Each number is 500 + 25 x the weight over its row's rms, rounded and kept within 0 to 999. Layers, rows and columns count from 0. Numbers have three digits each. The size before them is the row's rms in percent of the matrix's.

# layer 13 MLP up, 512x384, rms 0.0795, rows 27-120, columns 48-95
101:532495477502492490466488531510434473473502504469515513514517498513483480505481490454520528476488493486493475461502493501525502448519535464533523
099:467564510523489523483472564511554490483501534575542509512504477487499477475463504499515498513460507494496519498492497506518468531541493509462460
097:500484490537527530500476509486491508509559498525488476511509503521538494530497527539522471511477472528520507502512509478488492531497468532530549
114:499477491468494512494491488544496504487505545500456537537501485485485525502470481533487506510515512535497471472472520536510472480500482535495472
093:526491529470500527471508489499533526529511509510446478534527498478487489498526498530518497523510516494481416451495473518507481522539469489524489
101:456494521508499528515484513474525536484477540468478490486527504489475492467495496540480543504503482487464534468526519536531496490523474514515479
104:489522513496502497529492503473519510505523524472496511497493536490470474492471454472501478488486487528515497538472455527499496519491515491519489
100:457512527551463521513535520500458537531504493532466511474499471502527506533472477489489494505485497486494504478532416484482476511548486535524515
096:478481535524495509488472492514489487429456485544507501520510512485560510538489524487530500474459519488502524505508502451514524485502531506538491
113:504475471498512520488524507466482522512497453457502522528465470518485494459483514487503494498528468495513525513467487550504506534506461542504495
095:497443511504494500478464509565538508494455474481518519452484482517500526515518528499478530478448500530550518483491482528537497513482498524487493
099:509480478526497510514483502490436506507460475507505483520466486484483515474451508488518426491449471545495533499484451470507535493504490522519485
097:519504493508512519509507499489501509474501468500503453534470532472501442514485472496514550519519509506498465473489505549497527480476465529510529
105:473522514534483511519463470474526477535449503500492530502510433512499461482516496514517488495502487489541551528480540519522496541551505505513555
098:493452513504527450503555491498490486559520490499509517505489504497501473514533494491511472459533463484481504457525532494483470512468510547482496
102:495522522563500451467489557497490497498506497446498497501474505490483515489527492558499535494524491503456503473518505518426499486485505520525501
094:520512513505492546446490493525502535503486523471456447521528524520538488465456499471461485507487485522528439485455485480502507510540540501505495
101:522530471471522507485552541521440479519525519475530540489486514504501514455525468476482537514497492501546450504500491457509548518500485521474486
101:492496488520486512500480498503486542536479522485489477494480462526496502487531500514490480495532458484518519520550485466505480491484461494544488
100:491497503476525492499499482486520525471476461493484503482545517492472507473523518505491464494517536549482510523498490444510516471525478487516480
099:515510522523542446505503504517558503487487506508479457475535502491495497506535501442481509515440484506478495502486500538498522544531478471519510
104:459514490477485490490476485471534499517506457531500507512467499416515479527501501468488498522482492479486487512486508469522469506506487506522516
097:503491490478484528523525489496514522501481522483514479469490516495483487471494527486492469488517538494490532484512490526473496533517500495491469
099:511448541532447499479442524488502531502465484460514491500493520491495513500471504478477531462491475546488514495509470515509490498477456521499505
101:474493562493555500501469480468521507502480525530516498539506495480570511485509505517523485520500521521514553501527446515518490526469533480455475
111:477434527479465478521498517513489519500567508462524504495510510494502572479458547467532484514520500461471513489492477470543484484482526511517460
096:522487510511506529486502469489551515496462475477550478555527484475523527512515485491474482499477498470535519455532508475493437457487509532480514
100:484512475440490517513511493524490505472529493513499537476443501473520489497530466461503500530480477474510484503513506504509528515515467464492516
100:493531494475474511494443487526442477489518502493488500472504457487543497471477482531478483502456474527497479496476495479452517568509506499542483
096:525469509497517501538493545504541509494487480534475518500562551511506516537526473491514501492461486504479495515487477487461533442509510516495489
100:507464515461483530502513491486467462495532509541495489475484469490501511499462516527506493500483523499479491531502476493531535537465491535514452
103:503540495518509479496518518515532512484518484468476481506504514509513519481503537469485504496506479526507496510554504500493517515538524519502519
094:454520532516448531489505485507482505483461510497500479464478516427496502504512570468543508517506548516536524547522435502526511493510484437472496
106:508506509501532550518490492512528499463488491482508496499518528477542461460501463510475449476534579524503521467501525522508508573509487492501482
101:488517473510532494491506469527507505498516536507512501501492490519471456490477501474526551509540480475507519531483523478498497495533487460506508
110:480513512531490504523486553494507514560486543524519475493510481526509520488468492525493494549489499544495465447511470498462490556553538481522483
097:508482456501548530492523465506504438511441548541547499519529475467493540466518476493510496484517519534512491516516468461518530519507457448541449
100:454495501483508522485473448531486496528559460499489473508482432476521534507519505545477529516509478481530483534524503493477460524465482519490481
102:510508491497502496548484545480477503476479519491483457548485476515519499450472507480536489534481536546512493503511502491507531499526534521493469
109:491553517467513503530453479474499522510500490529471499506521485516473472522485454496548541534491554475514534513483484540485530496500485491507504
095:537520508500452482478508540502493494526513498545500501492463487498466511500535482514523543504458516469504515519521481492548473558481444456518508
099:465529500478519467499505511507448473488521544502514471499477534566530494498474493512492487494467502508469525522500478479477474504538484506525461
097:516509475489506509513511440536534544499490471499519482513538500481522517506497514534541488551513499519480477497488469518466502467483511516493495
101:499498507447496502499562532567494497499526505518484487475482494502521478482505512477525506491478497452476440537513491527480510487473526507503499
100:450505477537503527482481497442486481509522512534499449471540464514450471514469478545512501479504500515505531478537524490500501487500517486510480
098:504496455526466499511490520510503525503535466450473494519499482483529497546539490460542474489496537461502469507480490463498505492495511517466475
100:506496452490536498524480511434498479472509488502525515468507529491487462527461509501470522545512495521492497457523492488488516534486508497517503
106:526484481509480497460474516453515469485459473542484492524551521498503513512483496479465514434499475527497530543444483502516540522552494473507477
104:491469486497508490493514492530515516490524530506477487494514482497530510509509487530533500466519492523477539514505535536545532444518541518537498
099:530503502497463503502487498543482474465487526541498497511484506512498507523541493547511503486494513517503465500455536490485463486502484516484498
091:515517482466459488477532481479492448439504468490506474515484497501472522511499503512486479521543522504508516473516480519513521513485533528519490
097:463479501455478517479480483484509527516479499529516519524511529485517550504476485490542510547466510476479469506491514525525550495439472452536494
094:512510471499554523466531531527487477457506515495488526497482563500545483532519511525506495512518474471430531457503511507528481480535469518544491
096:486486525526482501495509500504516489500556518470501477505439480504500516503507521487540533493534509505496547490440475494517452466504519479511479
115:494511476471497522515523480523504474502484481474533542464520524484501539478468504472527528474504496490525527539509550518476512501531470548507550
104:504524465486506518491471522519538541502499546512469510535503523510518477441485515481494508555570481512466515498505528512492472523478537517524531
096:536486523503507507464521477496561499506480546456434490501528484515501539510487430472515524518506478490476510523486509476463472496524495501489434
093:528564517508488479491527456442468511500501483480459477514516544503542515474502502515529468524533502479555470482509493491499520482518542498511503
094:520441506521482516512503511506503511495518512493503547483475524480474533506466541463519499548509516529530521510516507531541514524519482457484517
094:478517485533506500485497538521492463488489520528475481470506479476508485457517519491510474516503501523485507493495485527492485498486554461455489
107:512513525557489551479485531498522561491490549504458495512490451525492469471575476486523519494505518505495490508468469529494496515461521457485480
106:510527517473522490506540535454508533512453495513498493520511467493497492527504466472503501474489513538513501563496498493544545513488467507488506
109:498521487462514494496486533485492522493504491473500523471471516498527521512478518535462499532515515455519511498508498481454462497549520472507501
092:492519472485521491482500451491446513515478505512522477490497490498511460529519532536521515506506457515543491494460484501468500459516480488519511
096:482468506466501499479498504502525500530498537534485540470501521555464505483469477520450486468523531524522497461497531519528544473532516446533496
101:498486551441517461522506512519462517531526523495519501477514513472521494469528490494504518505495534489500510501473469492488530499499471472468501
099:488511498512533444502525494497503488521465452503468474486487539505526470494536548557533485475487490493487504472498477514506513518517499543539455
094:532484501467576468479489499472537521472529526473495544476483510510513527481511529487472481500518503485504519533530526509475494507464534504482466
108:510485539477518493504472486489522492470503506470517504457461492475528513494491460488520490541483512490532506528470511474494490502497525484501472
093:537480503494555449515547529479501534534539471500515509491519492497493496513426505467458535471553482535527444528474534473469499513489498495521519
105:482556534518533537509502510438497453551522509493513493498495498464455488537517480525474484487452505529505523472546465530502471526502489517532504
104:502485493510487502513486477495475502476509501496514541550488532481505554508513495511473508489536490481484564516514491477535541490484460501528492
109:494473518503466519540529523496504487534500525528502536472496504487460560506458510488476522506510457502495519500504514511497486447481494507474505
094:451490498505521467481472523526464495459544548510451466509462507486503479471476482501518497537519439539492487475571517498521506442511478515541494
099:491530503517530508519526492454515524491470467526497484470540483499559499507499530448506475476473499479457515502500497422535543470517476501465499
099:500529494476508458522521511504502511503502547476532502459515520506515511518521494496504533501541503514509475488549476517518481490512487496490475
099:486533506542471476480506565533477452527516511542484496490494528487458505499483521487504485500536485519484567538520510507468477537527451467503500
097:512524505533482492527469453440490445499475544501484508523529478449513494530464488502462549533479507475478508519553473539513501466493503477501477
106:458495489474507557516484496502498517502503494483503501518528488504483497546528533470514475546498462489458491486498476489510519511496518491508496
101:413478508493496469512532489498495545493472516515515489478493542526465552488497510527523521473465507513504500499490516481471518489479501445501539
098:487492487507497483496494475498477482552498480470496583523477491537478483514488522542462493508470509505504505503542537508505500502520511501542494
093:483505537463503490514480517522530472494475504460491489491541487499515488455538530469496505480475494495527467482512511532518498511537478475471499
095:551525494472483507534492424504495534538493487514466524466501502536505519512480499548496470490486475500492505453498502434547487503512510486463516
104:486504474528486507496545472510519519531510471488491495493486454517469489493514527495478516491579510494463438454485554455531523492470480516459510
096:491504478480450484500517524468522515514537494501538501476510458495514478512494506506521505516514468489484488505461480487524532473481457519502514
094:486507542505485481491500513483504495515483538474544528498484483504513498447484522485504493492475488490521438465497498512515480496510552504538507
091:509492507483495494517534513472473508505505472539477488510507496469544473541425504471523489534505467528453496491534507490524453560492548520520522
095:484517476496491501505497490498476462477497515446489511511493481429513521495506536535507461491496481537456583502488475493523475456516495520524525
101:490514495504480518513484512503504495531512445517522510513480553481510528513509478466490531473511538499559486473485469512510481530520521498481498
101:501528486507508512462513480545519492502532490438477474484467519462494490498515535512474485467519492464530520504559504495517485554509504543506484
101:524528457551500491519516484527470494486511532452458493509484493520519520516504498504518499479508478540490500509485560510511473492486501521495470
104:508501493500551487452522506484559561473478493497552480535509503490443479459460489491478518510517478497494507448531552487487509548436521512502477
099:511489497457546491542476523504502529447507511475480466502488500475499511500504481461488492546488462443458530536499518498506490505500485544538537
102:494442510488503522495511478526481515478486525494511507474489492513491497443523480520473514505535500552479557546516501532479497469524545528539502
# layer 13 MLP down (transposed), 512x384, rms 0.063, rows 27-120, columns 48-95
094:484450455500517510495515483497525535460537464451513533490493466507502475477469530493492500489496516528490468474469508460520506512494471531508524
097:560468451471504480485495525492483510463491522479443471453530507501528507529483479534538514448507489507528503480494553494459490476464484542521521
092:537495505467491503462488489535536494495487482492495528480500465505494532502508484504505539549500490458481607524475540478512515467524493466485537
110:518442492510522535469520521535490488494490503494484510540492504511477503467546474461455475513491499493513565511554530547503535505519495483503486
103:487520509530479502470473528517528471516506488508477481513502482508503524504471550470487434478535478480511427436492497499530488526487498516534535
100:472503519511491488500484449497513440467524519553477510472434528528502494491478464441541496519465516494485560510498496476534511496543490463510532
104:481567476499476485516529503485489496529484512464505502513476535505484538488502505511533502466511528542475577512504498518474510461515490495488465
103:510482516511475524516497502490490543534512497526513488564524510494512479527537509512473526489502484489481475510525523572514495466498501520511521
103:446503541460493538500479465461471481494515480483521533497519511486477493508582461483495495505483504496507464487510506473488490480484517512535519
107:518497494501535502509510480523474533538518498486502494473484497482493489503489523487507536508539555506532529496491481497490492526535484502511504
097:488526524520489524497499472453480535490471520494488510500489513459462523505524478506536521522508539528525508470512467501511486494519485483524473
094:523476533478487531490450527535490527494515507460499501481503536492495513478531472515466499518504471519501449515541487507516513533459482507468543
096:456507454498540443466486478505498516467455500507491490506479514493529482513536492481484456498491485487496548540501508502489535472465558508482479
103:532520509508489509474525539433499492492513445475495503441482509492531472468525471491482475445487485490494547501459505514534532488475486502538506
096:449467472530467556519525495455493516474494494510503478456526458523524479527499514531504546533489507491499387460517506524486511510528505471536478
101:495524499464506482476480533514509508485496505498526498520530511534517500497524514484516486485477487491500518516547489479545490511516480503486494
100:511483473452555449532501505500482541512521504468492470512511466484461496546544500515501532442521494502545388516452504497505547539480550511549532
107:510492538501496512468529487434549499504561477513564477502511512481542471522515512509463478465501475503473432525517530499465532453492460494483503
098:477524498548509503464507494495488523490473492502537532505506517498489455512456489490498512460539491519536546477498492514505513500521513525513543
104:480521467518475542510556532499504508479498542515449494518497497459517466517513508480486486503472515506504511506478554521528513477527538487493541
097:496494498508486510473501482517552511509574522525498513516504486512493522522475500534483473511485521481508593483533515523466497483510459514457533
108:515503527515492492519511495557505475495551508444513553472489500485502493497510518470495468486503511521498539484488519510555473504494474507484476
094:508480492504506502518454537486488483504515516495441526544441520497529467518526534455509508538505453546511456461458496502480495533543514471512501
106:496465474557483476469523460477499458508469503506539471498506452474466485533553523512495485504493526501468547518506494511542450467487467475519489
104:514545509502483474529489469505468489476489533547466460462515535477523475460543519498491546522575466471508532469472478507497485470502551534515504
105:513485497526486440517538448493514510518507465498499487502473522533527513518521484495530556515492473490519492469496499515505527450494566550459497
107:506488500505458478512514506501470504471501522529500488492508466467484512528496490504471502485500491514463474509489534493504500478513459539519488
103:519540488501526501506487491471482515557501506477522482530513482536490466495474534470438462526492474482476476443477520533503521524490511497494488
092:497518473558513465473506484526505523504503492496499513556487497469545494469526531490506475483475539482545540467453503518499520460529433481498498
098:517494509458473492516489487487496503480511536538490487487518506527471445459496488476494493484470476529501530518467545532542475523482501525487472
104:493453500496513477500452473512502483524486483488518489487509495487498500514508489472479507512472508493486431504510488532471475497499471544514515
101:526508475494527536530498533482480486479553499519559496517532478534449467471514485501473464507448499526514539527548496458495502497489538498509483
102:504473487525491493532513494461456464492554487538487494526532521519539512480455493526457443529502485521475488510531474475532496505500483457530503
106:472484533472464474516481474468530535472510458505517493481512528524523485484520513481501498510492494505465503467503512470476528469503468469488485
098:495488505491482478514545498539495471511494504514486523450502508500522479511498480470491484522513503539526464499555510462510528509522496482463489
097:521529436526517478512454485524474453411466456497476471528480524508517490429514517463516498503447485461485471525479536510440509509499466510502503
104:516541470532509511527512480489495515515534474462499543516472509476485514468516553526507497484505494473524578504494497506538488518485499526458495
095:517525474525531508506525488500502508501472543506514488486445545546490517521451526490565508551463518498533491503535505442493489469528500492511521
096:519499514521488508481489475507524491483466484515465479497483496456490516510501477497492475476473495477456508478493529475455498479505532487476489
102:489487509456536484440485500501493544536522478520479478533484497465511501496538514523540502505475503520507535519493526484491540496488484487503469
102:489559482467496522494509567491479473461500512508540498485485502510499479500498507480476497507501490488498474495466510470493505493480531526501490
100:479503552492486504512538489498516497486488478469553497505486496523484470432545491524483460466514501471508520501511525462475528523498496469504494
099:502489533540489499497483470492511496490500582544513474507485503538482554465491463566520467543482487541496472514517509493533526505508499546499496
100:485515537544476495505511510493513502515495496504527517460481486480467492505479560502508563478509506463512562528496497547519505522470508544496490
095:562434461455496506547504463538533515485525468488451546522506515501523519524486516523532506492464505529500513530479487510512464491533456495509506
103:534515527471517559547493484519524476508491512481502487459523508485463511505477502470469523522498518509512422496503483483494541499495500489515473
106:475480495490502547545498510472523505526496520541484529537488552502539481476500477497484477527498488517524495487454486525528498534515458505535533
106:516495491553505494473513489501518486544457508512517485506523526479496510453485479490481500508513475557501476515478481501502509459536529452483485
094:512514517538487489486499542523543507454480475493439501486523480486515526501531532497512492526448497483488439471457545505505535532532455524481515
096:553496520505484482502569480507498479455525527492528461521524510534500480456474479534477511474461519505456455481494456490505506498477530514479508
101:512476489511478499473503518503486535545518531495460484420507500545504480519494505493476531502532505512478472479485473459490480496491472526450536
093:480519517487445456510488482506489550515497500498428481499454502514501517494519460459505510489513475498506443522517523543492496465471528486528463
104:498526519495460508488509518527542484525483493472501498482497490512467528492501442485478514505516443520499489514519484515490495512490561502476512
097:509500504521557479498538468544507522492501507537498540558523532524476519524488465473457522520491525514523532527499535520519525473562451573504477
117:506506482536460449464500512496534490491510487496469453501504518468502490512515553527485533508459495517497517527473484502491511501481463483411495
104:496523524525511519489544559507498539516542510512508537521489491488456542500504496518493507480444541505512572495486511477470492507499492509544515
095:510535490545482490517516522449482502490508473540533501502487506489514468507493517514481489493515504493541518506478500532514467515484513462528506
099:489476467485471498494508457509514512509488454500474517535510489483482514510485491551503487511526498522463488492496512481552523479491525476497490
092:506495489507481498466465513527515515533510495509484471450496529482523492487442482467495531534497515531531456530481484511525510490536452502475503
102:499481494543540471562516537510479472516481512503490493504524466473519499551494508458496492515461536472509445487476507495486526499493480511525479
094:536548508488514483491481490498536511475513445505452518579514462495513510499533479526470513515512544486482566496495541527478513508471505543453525
111:504526505475492512510491490494498497560475463533495539513514503480492506492519490465477537516515521504460533539463451568518549478498509508476482
101:485529491525518496448494507515520492426536506472532542485537493475500486469478526508489500523471510516494609523463509513466538486495513513506508
098:515539514508449510462490541518512488489503492476502503510485494495466478487523532496502515505496476486531496511517525500497505531497470505478477
095:513543470512522466500489488482502509484488523503524522467551534511511518468523545507530450483491506505500402477502487506525448479501443507498508
094:491467454518450523514541472525504496478464508493485506512460481525493500455510444498507504489537506500531418476510514528475521507514523526501520
102:540478541503530521496553538529488531514528526512510523528493495521518498519498439482505458507463531475534536497516552501523456507460523468507480
098:490538512480467497473468484496494541519473506492506510481498481484557493511472478527534477511508475501544517501502519487531519475498488555519534
102:509467481475501564514538545511487518500530482520493479498488527486496514497500524551476464467504513510542594496476494490495501486462486433453524
101:490494471524489547491507493480511487470517494519503496495493509494539518442471474501535478526509484437516489525499482494528452525463489485521473
100:505526481499505530506486506521509481518503477517523469492507485530496494497477486498509468494502539485474485491505501509509499485518519536483538
105:542512504485512491479505512487534467490503493504504450487523458479491527495525534473498518499520488490506535472502553483520534457532491504492474
103:556473456487474526456478492474517478498536515466524495502470447512523491514538510489456561463512461495504511487542538487492512493509508506517448
089:520527452513470521498482528469498509501471511488567486490484502450507540487484546531518503494501491526488562491515512523539507571498471451508484
094:498475525470456518500497496473542506509490495469512499483526479499490519499510493466464533545516530488451388462531479523457495527488511478475488
097:518420493539477530513547523489477539473541509506506505501489500489507482480494495475498452516489518483501505515498492518531508516528513531522530
101:474496508497512486485512520471538502524538473469512464541504489485557510531452469472511474522521508517516509524530458476518522475523503523517483
098:491485500477504503419528533499579492473486557464520531540526509525476493488507495519503515498504530502509591481527487526482488517508536509497504
102:494499510492526503545510517492495478472501491492503534555523504493563476505516504504483445520448514530511430535451484523503427503520505521477469
106:508508516499485505530525514513497480502449486527531469489518504493549541523497530511484516527465464555483591474510502477538509521458462522526500
102:468520488480522460452492526458453486495518492475552472529534490490489506524512514494499528462492497466482563467498468512526476516502483539489491
096:536511465487507477514536496482496487505523506501478516485484495516526513487481523513461483532545508520509653496522496498511498480509497518511500
103:484490478491503495479490485475498470540471469543546521452480498476484504526494524501486549505523502502527501530526522533499520490546489492516479
103:489520483530492465458494519495512478523540516499543525495491488499511548524492507486484521505513481498522407461523516512469532489488468523529490
096:517501496509504538460504455528509492534448471513502526548520517464473515510503510487508467510469515481533486490512479499478519476530511495503465
090:507523504535498502482481512477511515481540474515469493493488486489518483498504496488455476466537492528461398501490506472481487528542461504534496
096:486501498478516494507456509491519550503502500439488470460503515497473495490499475461433534495472512512526498479492525512466492483505486486516480
096:536494468547489508411552468494529510488494489506455515508499470531518474447539481506482494540509490533495545482506509516468511471525488533499513
095:502518522477531500496528503474486463454490519497493503496504475511489484520480500520496473487507450519451387495501496518528480495508543521502492
108:486483499546486464523496484510468514482549478541440428525496511484503477503469480476512525483531470485469461510493490500507510490507455532514562
099:445536538492502541502479489511473485540498490530495468530466501489454498532496507467499503471492522474507517477486466473473503526472476479465493
103:474475483513465499482455478528455537485482503476511590488528484522474542506516548513547487499471498477547447489518522491463472525516485454495517
107:477478486496486512484477465435510520550502545505491560494512512492478515477503533505457485485524510526547498509518466484523496520502546498547448
099:525483516468498508476486471529497499498502501507478481476508508493530517494501513494493508513522481476476558513499476501461505524503560486521522
# layer 13 MLP gate, 512x384, rms 0.0746, rows 28-121, columns 48-95
096:499484491485520498524531516454527490499500489503500509535480532472488548471501508492573512499525506417516488494461516490519519512528519480505517
096:529521549537502494542480451490506520505479513450508472496484501512503496504540476480485509509481501465469494522494536520499469500517505473498530
093:539464491484546529523474501498525510537489528502527513556491513551552516504524509528480495522527503484516572466488507510513485479486497502489478
096:470463499508485485515470465479438527508502491498488521501530476522480486512510482452493493492517524537458508533501529469480510498500472467455465
104:514500478465492503438512544509535483604518463485554481526528497505491546450507468508562474508513510538503474470539505492478524526510490519517471
113:458530466464528491489515510503549513511502422539497499479503496508494481499482484480497519515479534501489503506466484477516518521481480559442526
088:547531471482514529486508506496529501522531457519496476480510516466488506510533497514472455507505527496488510556498507505521535480453520515528492
104:515476480522489514518493471485495497522510588441501545492476470543507503519513521497469479519490506491527475528516480503490515487482510524549479
089:476479496550479532507480476477513499506499486497533503467479515456497491526482506493499503564508460471493524519466503473499509473497460525512479
092:476487491486533529506478527539534502461541486500534535541487496520501504473500514515514501523499519537503483472510517534494501496515512484533511
104:508485538502505482519480490504481520468502489522452475449510509522503479470530521507524537482498467513540525467563514479498514526524509535518486
097:474491530482475501545487477505502470532509483515570473511507499529508469530513505507540459505517486551506477522481497483520493506507497473504503
098:490501496490479510526503501446469499509500519527500523543478485556516520499505482463474480526459516495506487516461528499475506502481447525501484
102:490482515493510511484540516518477524506485475491511463461512463477532499489511474484462511472443521521490542484519467491503529476496519526515487
104:533493464494505546479510481532537527525546485505496493526540497533512489490484495535482471524519484530503491530520514486499497459560517470514538
101:461442489481532505487471522506488527519536490492505530511485475496496507530501493525516533468521534525480518479494530520505506457506524520494515
103:480529471503494456470523530516479499471527473519416491498532493523475516452498533459520505535508532496476529508497490490537509518522481520498503
105:535508537496449496483461505486493504458510513545555482536490511501488525510481492502531519472485532495493551426484489476542501521494498485455510
102:485528507482542495453497473515474464506542487492527524477501474523499515492508509501503518483463528461555454467491455515471499493476463472503499
101:495519469464517512462451541532476517512505487507508474507536509511527545481517510493516469512483504503535500535499479556457525474499460485493514
094:501497466508464463492487509492480508483503490516477490519484504485483526460462521533492441465486517494498502539521475486541459495475567507488519
094:537479509509480484515540536499488521523509504553496540517493523551486534488485467499474521498502518494521482484504510482460536456478498550518536
101:471503504499508477519510467503485500489488486492503496532476503497474487463495490480466519487516484488514506461474505492511435479471448482461477
100:485514457468526520491493527493518494473510499500498520479548491532482496542528491506497532531469524498486458528491527486469510536495508539505538
097:505531510529527501498516491460519478507425476518492513531517507499525453519540534518449451536522475523484516583487478541520526466464508485507513
101:515552510504494492506519492490520523545514557499475493506469492505523545502519529507480518512515547503508510498515475508505473511502502490515497
097:492480490458531513469495516523521480498488504533485487523507505497533506548526474502505514486525465535472498463546481495499495517428496516504451
103:525550472523522518492509486476469491486522491494516491512506529510505520512478497499502466494512498541500513464537519487514533498533508482505504
099:476541492490472483489538508527545498524493490518536494503480495483480480499470516506512519505496538503541512531516455523507502534479508490497480
103:501510541474510503437491490508475484531467480506476469480521494555491499530519528504483553488458525504489519480479495457548504487443485519502531
103:465496494492500532516499504481507525491471519491489520509517513499493508517490513500469488482494473524482540507546499514495498513491474555504508
098:541498530490473486508507492512519509535546478534544505495517499469509530474516477517472445490517508542501481530529492484513529521547525527511464
101:502500499510527506501469480492505482506489437519481499510539506483486469494536481509502504501500517506506501497501482534522457478472472536475493
092:488503495487534495483478461529483514512485494497494518531519488523485469503493497500546544495493538520524466475495532494531520490469496508494543
098:543495513513495484581534486469500500546529549523513504495521491475473467514467482475471487503504449487509507550472500513458484510515544493530515
103:519522473490519503498530470447491480512498489545540490501512483515528454482501537473524502500488519517534493494501415508469530483490499490499484
099:525495512486489492559467519489484475507543474504496473488551475491503523559504516525458475498506504552496498511493482534448488493496483465525530
099:522531476550536440579534519522491523466490496490501513517506479564498519508497523519522534493486487529544479516536497528474513491479502478467467
100:506481480491474505516506527482477430539514527516504500532494499510496491492509513499537470507509510453495497486522509483533462500447507495503504
095:473494519483455484495532560497488525524488545486530498492463499526511541493507459503525480498493510474494479480500472530505551510476539531507454
101:514478479483510479520481469546486496527494507511510494510491484508524527492488484516503514507515462483547492516508519475537466487534501522510516
106:497515514517476511445476502517542523511503483476510485484475511519497493450487479524501487549507480519526492532502488468516521522483485559523515
107:519529530484534530501521486524528502501486528516498484536516513485522528493468492484530490494498501533495480519514536455462500494550495483535504
097:494508505507482520483528513487531519454471557509473517501510496487487503518514493541479515447495479518537521490476495519435551520536500546511517
100:462499468513478545531537489525485449482527486528520525545485492497499452549515515514487506517480535500493481516523471524515507483497582488495494
098:478492543451478500503512487520506486497432511516487477511490473494488490494466494498568511514492559481493522492470509491488508479531513550480508
088:550499521505466512496460510517460483476489476494488480490512549497478512504482458488523489496498490506524483551492502490477528524525514486516529
101:503508483468475503519496503529491483480527518497470496476494476509519480504457494507467499521472531490524575505454464528479481446490499478542473
102:507476518536502447482542505507483527515512499519514457485483494522503486515503504514532478499520492487514487489523481498490534483497492484476521
093:490480547517511467507490469489549527512516495489478510485511536498507509508515526518474537449543504463493481498465491516523521459499502524546497
092:497459484506448461513509472575494484539465524471516469506524487525525513517477490481508446528457505511507507466518480522485496471490479497505450
091:503524519480488463528474520441456519510486504531458479531504485483495519509486525510466469489484478480531435559492465527501511483518467490480512
096:493506461501477478480540509451523505492495505489530476523520490527532492510487524525497472478514571448485455499523500568479513446474487484488542
100:571527515500422478500471496457457489533485474502479503481521526454453511432473488510489482521516485492505538483524506443564464527460521528469543
100:513530483474500474508523483530507503528492495496504485457452495503494538543496496492526488480534450535494462489528486523530492527516498481476507
100:526495539546499483549507517550475515523499481479496557508468486531530510505488523505486501479503481531463480505489498432511481489496477489480464
101:526523507508492528506461512515514494487541463540513505539467492547495532507483488464474524452527480546509475553488509509512544473509527456506535
104:501480492469477487532535463499460510527490510520540523524525471532523494522479525517506502548503477517480496544493512531470518506486506513474546
101:461498539452498498513506487516531516510475531486526454504514481492539502459525490492502550510491513534498496469488504518504470464487539528529477
109:492454499487498497495484495483507515487485470528493541506534520531489526537474539499475515519550507511485553500521470445486498521471479520479475
105:473526523536497485502496520492546497510505452515503552518488496463471480531544490529503465481452500500478496480481494546530571515527473482510492
105:490523510520484574482497480543483526530545510497488516489543478458496496545520554495519469459472555504504488528491503514529524515500540481456504
094:478497460494539509520494482531499509524503516504512516515492545499447489505472533476489506500523529512511500496537497527476497514504460490515498
101:487531551482523488484495526536495507509466516474471509465474493517507502537515521479501472446440507518519499475479451470512482522519437522471471
103:454497482454504487558480508527487501488550527547508512516527511520495444515499561518491503497519513491522468505501469457515499505469499463415495
100:491492462468507482491433516480513501455522494534482467491495566480502481497522524521509471489488516491488522469502512548508501515496481541482514
103:498518524471500478506517519485505489469519467493494530528480501491470504522503531486524520510474506528503471502487509479501525469520539519492518
105:483493499524501549539488486498469494520526497522495518517510518556462486514478526498496505514516508483454472542490514525512505537505514515527470
096:481523503467474467488489499522503518557500460531489519499484473517496534546505520504469498459493550490513493553511512474472479546558516508486507
114:506506491447481475510493484545493555497506460516482493476482567523517478479544540509537491468527493467494464486487497480523501502528470489454521
100:503516481517461487481532518506500505527531506513497555489461525508571554539490509524514478487488499478487482504536491479515515528493463505456483
113:540477527518542462494470507499515485501462470526514502510466499534506467482497481543512499554521524503490482479497489500540510507515549494513512
102:536520492473459544513522508543492517453490481527541435512480502480500549504530499506510493486494475548498521453512521472475492516531521477503488
097:480512465506500534509524472486459480518499443516505504451453493554477483532469515546505508479494518511532554527488491508536510488541497560491513
101:489501514516451536472518467478504503517530563502524482480460491534553530518491501524478471496517489513498518470485516517539480438535497486484487
100:520497513560456489487501521489484508486469527512511437474487506513483479448484503503514505495490490505500516489553493541462476488518507516544498
099:493539480517477522506506465478522475465490506500512491539469482453520565549522484537521533489486519534510493486480536514518525446504501502515494
102:482511501535517507506483480512496497466471483520499499485489471488485510515503535465503505466487445530517496483528522532485482554532464518482480
103:520485512516479556521469477471506505512522515455512474460480504524465486515477526527501436539452527516545501472483490504492468571513510513498528
097:514496506479502527497446537489487491502534479505531492508529488532507500501479521499515534511469510494471479482508549471577515525477486543534510
099:483520554504476482499495469505458481496515483509488509539503476499430514501525521518505506545497489460502497512478460504502524460478464488507514
094:485534470516485476504501512501450524502474447534498491522531468513497533474479475523495517504460492535511470497502498453468469517504500488494494
097:447485452475523488490502485484533536516519467495507500509467477505548485513471517540504500477535515517530456444479502495491514506507538474524499
100:524504472508529516488502500496485498532543488481465488538488515530471509509538451477518521477499492487543457491498524532494529511537539496532544
101:508519510471509503485493531526517483488495502475485464483486480498484522542465482521509524480544485515569480525492479474483510490486494487513522
097:528497549491472493565486515512502477578460516519547531476500506540484522493522495490486462501531510472540466514471477498476502518519483561438506
092:474487460502479487503512487501569471506497498524485476504514538514490470467459499500494542532537476508470505506529520468538533518483489493522506
094:504461494513535503525537506492494511486521491532498500559504536505474506474492530491498546508519512528448458521505465488477552530533490521522490
101:500515483523460510495466493510472544508544524489519422472523478502495509482536517546452486493472531499522487486495514471466524475458463499529500
096:496542493485535565483508507521488498477436512497498467486516488484515491466525460543467480558512550486497480509488472507492521512531536537469502
101:452530485507512506531511498494505509514490485507518506475505500519512514544508497491517556539488500460495531489502501549459494520476530491496515
099:470510517503499502455500450532512470471476479496477504508489491509523529470524526519536502415479526483494511492460510535469546483503455538490513
097:480469483522506451510480466488518542516515509535477512484471487478493462507511510507494508444505493486549466496513477483519500463526455495535526
098:523500509469442487507490476506503531501494516467518465477475480487528485512435427517464489447517492485507511480495507514483490498530504553457502